Each number is 128 + 24 x the weight over its row's rms, rounded and kept within 0 to 255. Layers, rows and columns count from 0. The size above them is the row's rms in percent of the matrix's.

# layer 5 attention output (transposed), 128x128, rms 0.432, rows 74-98, columns 64-127
size [ 93  96  88  87  99  90  95  95 101  87  97 101  95  87  94  92  96  87  93  88  94  88  92  93  88]
[[136 149 118 122  91  78 128 191 120  99 100 113 132  97 153 168 110 132  97 140 138 125 122 109 151 123 151 114 134 158  84 126 166 178 115 113 111 138 191 120 135  97  99 134 121 126 135 124 127 109 117 129 146 120  94 119 129 153 149 123 108 107 101 134]
 [ 96 121 143 160  88 154 170 120 144 142 139 133 153 119 101 137 139  89  89  64  94 146 130 131 155 118 101 122 130 108 135 159 160  81 130 136 183 118  89 136 132 135 101 123 140 113  89 117 151 121 147 134 112 142 159 106 129 133 137 101 154  86 138 126]
 [145 110 148 128 151 164 114 170 147 111 115  92 138 137 145 108 161 144 114 125 151 130 141 101 119 156 149 139 113 114 128 137 173 122  48  76 139 133 112 119 143 115 129  86 136 124 126 103 118 126  97 132  75  95 157 148  96 102 119 119 128 140 133 150]
 [136 117 116 102  94 126 152 146 130 103 111 127 114 146 140 132 135  96 132  96  94 162 106 139 142 101 130  90 124 119 125 104 127 150 138 108 174 144 130 121  76 130 157 125 111  93 120 144 100  60 183 177 149 148 120 176 155 125 158 144 161 131 141 137]
 [124 147 152 167 112  95 124 118 128 122 150 123 128 114 164 121 131 146  90 113 154 174 116 134 153 134 125 139 165 176 114 128 143 131 149 129  86 112 147 108 119 124  90 156 158 154 144 113 114 131 118  90 105 106 121 104 114 139 104 116 126  79 185 129]
 [169 131 103 163 133 157  93 110 110 129 121  88 136 112 103 167 108 154 138 165 134 112 127 128 128  63  70 123 131 128 143 140 118 109 146 139 106 145  86 142  95 142 173 144 131 155 131 169 112 126 113  98  89 157 121 132 116 117 139 152 125 117 127 107]
 [ 93 127 153 133  95 146 123 128 145 137 139 101 170 116 153  96 137 107 154  89 146 143 150 138 160 166 129 139 105 130 138 164  79 145 136 146 112 122 132 132 127  78 138 108 101 148 125 149 105  77 107 140 142 176 172 138 107 142 120 107 103 123 106 129]
 [124 140  95 134 173 120 114 133 146 155 131 139 107  89 117 163 101 146 161 114 133 111 107 118 106 133 156 147 138 106 142 164  70  94  94 131 145  81 106 107 144  99  85 139 122 117 108 130 154 138 148 125  82 120 133 134 120 146 161 158 116 120 106 108]
 [133 113 123 122 162 112 106 131 130 128  92 133 132 128 148 130 138  81 142 152 118 118  99 102 127 119 147 106 138 137 102 127 196  89 109 124 135 148 104 142 147 104 133 100 120 129 121 138 116 130 152 109 126 138 112  94  77 152 167 138 124 122 159 128]
 [165 145 153 158  91 131 156 110 135  83 143 133 103 128 103 124 134 107 101 113 138 122 140 179 148 140 105 115 111 133  90 145 204  86 136 141 107 106 131  99 137 158 143 108 122 112  70 128 144  94 150 154 110  95 128 169 137 133 141 108 160 125 120 122]
 [128 132 123 137 152 119 119 150 116 116  97 142  99 103 132  82 162 109 173 191 104 112 112  73 110 147 128 120  97 129  96 103 128 117 158 163 168 128 157 157 145 131 129  98 155  88 123 138 119 133  90 104  93 111 104 115 137 130 173 139 104 158 172 137]
 [157 121 161 133 140 109 183 104 127 121 173 132 134 120 122 159 119 177 153  87 126 109 157 147 141 135  92 129 125 136 152  75 175 134 114 120 148  95 129 158  97 121 159 124 137 161 115 125 132 138 164 173 144 116 109 114 149 113 173 109  91 144 107  65]
 [131 176 159 127  93 121 157  94 127 120 124 131 137 113 150 111 168 134 136 158  87  96 168  82 130 115 155 115 105 154 129 122 145 110 107 120 130 113 134 111  90 129 136 102 168 111 175 117 145 168 138 121 113 136 122 145 193 121 103 148 129 184 113 159]
 [131 131 127 128 184 127 173 127 102 127 170 155 144 109  82 137 124 112 113 154 122 131 140 111 149 179 158 143 172 128 119 126 113 143 190 114 108 115 128 129 113 107 135 128 146 137 173 115 134 136  95 120  43  71 138 144 134 132 140 143 129 150 118 119]
 [137 126 138 141 164 101 144 131 130 136 126 111 134 127 124 128 145 151 186 132  93 113 103 141 101 114 198 161 118 162 148 115 116 144 127  88 143 136 102 113 146 139 144 121 122 120 131 131 120 169 135 134 134 118 117  94 117 152 111 158 165 164 129 107]
 [130 108 146 102  85  96 134 111 155 173 121 127 136 141 146 103 104 138 120 118 104  96 166 161 103  59 149  95 107 109  92  91 110 101 119  65 134 106 111 106 140  88 131  86 132 118 142 132 116 131 149 114 168 124 122 159 101 132 142 123 117  93  83 155]
 [150 106 134 155 187 146  93 146 114 134  92 127 143 131 106  96 121 163 134  38 151 160 135 108 121 149 104 157 126 117  94 150 166 125 189 140 117 137 145 119 148 134 134 107 176  98  98  77 119 123 147 108 147 124 132 128 136 160 109 114 129 124 143  90]
 [ 87 154  92 149 179 135 108 147 145  76 145  90 139 160 106 114 116 133 107 129 131 126 118  96 167 140 166 128 106 142 125 149 126 127 115 109 160 120  89 118 115 155 155 144 128  88 135 137 112 133 164  93 124 121 138 136 140 133 104 161 122 122  89  89]
 [181 123 137 148 105 143 128 136 111 106 138 130 189 133 139 106 156 147 136 101 106 150 106 174 123  99  97 146 105 118 157  90 111 144 121  99  97 108 143 117 164 160 146 116 116 138 155 141  79 116 146  94  90 125 133 107 119  96 150 195 112 120 106 128]
 [133 142 101 149  97 121 143 105 113 136 117  83 115 127 118  86 144 168 138 150  97 159 137  95 120 131 158 181 110 120 169  85 115  73 126 156 141 123 146 143 151 157 157  91 111 182 118 135 156 189 149 154  94 172 127 141 107  88 109 132 121 119 133 134]
 [136 138 148  87 150 125 166 117 102 175 161  89 148 115 139 101 141 124 122 111 142 144 184 118 123 114 118 119 119 115 116 111 141 179 169 135 114 120  83 124 108 127  85 114 122 133 133 140 130 137 134  79 155 140 134 117 125 132 136 117 130 118 141 134]
 [155 144 153 117 179 106 154 139  77 107  98 116 127 104 131 165  98 120 113 101 100  83 154 108 151 139 159 142 134 148 118 135 154 145 121 132 120 114 150 116 146 135 153 161 110 121 106 106 117 127 123 124 145 102 133 116 165  92 145 112 121 114 148 154]
 [165 117 144  97 148  74 119 115 119 106 111 143 135 154 126 119 155 134  77 150 125 106 172 122 163 131 136 135 171 118 146 156 145 196 136 142 140 145  68 127 147 118 118  89 139 121 127 128 104 116 154 106 154 110 123  84 150  89 130 105 149 142 131 123]
 [141 124 116  96 141 136 138  94 137  87 111 132 152 147 121 147 139 102 115 124 147 160 129 106 200 143  82 163 122 137 134 123 108 125 122 155 126 184 155 128 156 146  98 108 117 134 119 148 134  93 135 138 134 198 108 167 113 144 111 125 108 126 159 153]
 [124 175 121 104 111  99 144 141 124 155 154 138 103 141 132 116  71 132 127 102 141 154 117 117 109  99 152 116 143 137 142 141 107 108 135 102 146 154  87 140  95 144 121 119 150 130 130 176 101 117 164 137 143 113  90  91 139  92 131 125  94 147 155 112]]
# layer 5 attention value, 128x128, rms 0.45, rows 75-98, columns 64-127
size [103  98 103  96  98 102  99 107  95 109 100 103  95 103  96  99 100  98  93  99  93  96 106  97]
[[142 125 121 137 113 143 108 116 110 182 110 147 123 145 118 178 141 152 122 140 146 118 127 108 103 137 112 107 106 125 123 148 152 183 135 123  95  84 147 142 110 121 109 158 160 116 154 152 146 160 143 137 134 118  80 152 100 105 133 161 116  95 156 133]
 [101 125 166 112 128 111  98 113 103 146  95 134 167 144 141 157 155  92 131 147  89 107  96 119 186 148 105 148 126 134 138 128 123 148  93 113 139 142 128 140 108 129 148 155 128 114 150 118 100 138 146 107 128 119 120 171 107 139 135 124 119 148 113 135]
 [ 86 136 144 126 107 141  98 114 134 105 135 122 136 110 167 140 179 181 106 107 148 161  96 119 127  53 115 131 156 108 136 128 124 134 130 144 107 113 162 135 117  96  72 120 128 129 113 173 129 144  93  76 146 139 148  96 103 129 146 147  93  81 108 134]
 [123 117 101 130 111 101 134 127 114 158 102 154  72 149 105  86 135 115 127 151 113 120 126 122  87 142 115 151 148 132 120 106  97 123 123 114 141  97 156 109 127 123 126 123 152  93 106 140 152 110 151 175 145 114 127  97 151 149 113 147 122 150  93 165]
 [133 141 188 100 100 112 118 110  95 121 135 126 120 158 122 145 112 104 126 122 140 113 120 184 170 133 145 147 173 150 132 102  82 153 128 130 120 111 151 131 134 114 116  66  62  92 125 152 120 151 104 142 142 123 142 163 119 108 147 139 124 131 103 127]
 [ 65 140 129 134 114 135 169 147 126 142 143 135  50 120 124 117 134 139 122 128 122 107 119 133 107 100 146 160 125 125 129 174 128 170 133 161 104 131 163  76 134 113 122 140 175 116 122  80 150 147 110 135 117 125 123 119 105 108 141 167 143 161 109 132]
 [122 101 150 116 146  83 112 149  86 143 160 120 164 144 160 147 173 115 147 111 122 115 107 124 119 138 144 142 100 113 128 126 158 154 128 119 140 146 131 120 138 140 115 167 126 120 169 126 115  94  82 164 117 101 110 130 138  89  93 156 152 176 164 153]
 [188 135 144 133 134 150 106 120 178 126 111 131  94 171 132 146 132  81 105 125 116 118 162 119 138  90 107  93 100 161 135 133 148 135 111 128  85  92 134 133 150  91 133 147 151 118 108 142 119  73 123 135 157 153 102 148  85 149 109 102 117 111 137 125]
 [151 122  93 122 163 116 121 109  89 135 118 138 141 181 150  94 117 156 110 132 114  83 145 130 184  81  90 150 140 161 158 139 125 116 141 153 105 134 148 168  66 115 143 120 168 128 149 140 133 169 175 137 121 117 121 126 125 102 116  94 108 127 100 111]
 [110  92 136  82 146 111 102 136 139 162 143 147 144 154 140 127 134 139 106  98 162 182 133 159 108 123 135 151 106 116 140 118 152 112 128 120 138 101 113 126 128  83 148 124 141 136 131 130 121  57 138 152 107 189 135 103 147 177 102  82 125  94 139 122]
 [133 122 145 145 149 107 145 110 168 119 148 122 100  90 161 150 125 132 144 125 155 124 123 115 125  92 143 150 109  98 132 136 124 132 151 119 109 193  98 110 123 124 134 131 135 127  94  81 130 180 142  89 134  69 131 120 135 113 126 159 139 107 165 183]
 [123 128  84 150 124  89 115  90 140 143  99 125 155  80 127  97  29  76 155 136 154 133 100  87 151 121 107 125 142 112 133 124 144 144 148 112 150 114 157 118 103 126  89  87 107 128 119  94 124 121 143 104 106 136 121 147 137 140 133 123 117 153 105  89]
 [ 94 121 106 125 100 119 102 116 105 111 125 100 126  93 135 113 127  98 132 123 124  99 170 109  71 109 144  92 111 167 108 141 129 111 136  94 143 173 105 102 154 135  63 111  90  96 174 145  90 159 106 141 116 179 122 131 110 143 114  95 145 126 141 121]
 [140  99 141 113 152  83 116 115 135 103 116 138 120 102  73 152 105 107  97 163 130 138 137 126  80 169 117 148 153 111 111 125 151  94 134 138 125 135 137 115 179 101 136 105  89 137 126 167  90 126  87 156 165 138 162  99 121 142 134 137 132 152 162 175]
 [135 142 114 125  92 133 179 120  78 111 126 155 145  89 127 126 101  92 125 110 107 125 138 101 161 130  94 104 145 149 129 176 153 129 148 124 106 101 167 163 131 161 126 151 137 124 106  89 100  85 115 105 146 176 127 103 123 140 150 196 105 157 157 131]
 [156 174  85  88 123 118 140 129 108 128 121 121 126 177 117 114 124 144 160 171 141 105 137 119 120 173 141 155 149 130 121  67 189 148 111 126 118 169 121 133 153 109 163 109 143 130 123 137 164 139 135 154 168 159 164 144 138 116 152 125 150 120 102 138]
 [129 118 135 144  77 106 111  92  96 116 162 163 138 135 137 105 149 151 137 129  90 140 112 152 136  97 183 170 128 128 105 117 105  91 130 151 126 145 146 157 111 107  87 139  76 124 150 128 147 133 109 152 153 129 135 150  96 167 111  97 127 141 120 140]
 [144 162 123 110 156 124 149  96 131  95 145 113  77 108 122  83 103  99  91 155 117 140 144 157 198 108 134 149 115 121 160 149 110 110 109 148  89 113 148 127 127 143 155 139 165 139 133 144 134 110 130 137 127 112 113 145 132 146 140 129 150  91  82 134]
 [165 144 119 114 117 112 138 151  94 158 155 131 117 130 105 128 116 100 104 155 154  69  96 150 136 150 146 131 159  93 115 152 167  98  90 126 137 117 153 140 127 132 136 116 109 171 113 132 107  80 162 127  97  80  89  94 154 168 110  91 104 141  88 145]
 [113 124 122 156 147  90 132 102 135 130 125 170  80 128 102  99 120  81 116 129 159 157 138 134 164 115 136 119 122 131  90 130 123 136 156 112 100  89 162 158 107 107 144 112 119 136 117 118 117 133 148 133 126 183  79  86 129 103 115 137 152 140 142 134]
 [127 145 135 126 112 116 115 134 158 113  72 122 136 126 128 179 123 102 154 127 118 128 131  89 112 100 110 121 164 115 131 108 129 106 165 157  91 172  57 143 124 144 129  94 163 138 162 163 118 143 139 128 118 136 148 137 121  78 100  72 140 151 169 129]
 [113 128 129 127  64 127 115 127 161 103 109 147 144 134 116 131 123 140 130 116 109 133 121 133 125 132  89 102 163 134 129 129 134 110 133  85 143 195 111 128 136 100 100 149 153 151 127  75 128 157 143 122 123 120 150 138  76 162 173 153 131 102 170 142]
 [ 72 132 118 178  83 111  76 139 132 166 145 124 101 133 190 109 138 182 132 127 108  94 116 140 141 128 132 128 165 105 171 110 123 132  93  78 107 130 123 154 105 113 128 120 133 125 180 139 139 140 149 109 132 119 117 132 136 157 176 143 140 143  96 125]
 [133 125 127 167 123 149 152 147 118  96  85 103 180 126 132 144 140 140 147 123 158 122 143 126 152 139  95 156 130 136 138 144 115 126  74 112 120 142  84 152 138 146 155 131  81 129 132 124 161 145  76 119 127 109 137  84  89 137 114 109 119 156 113 102]]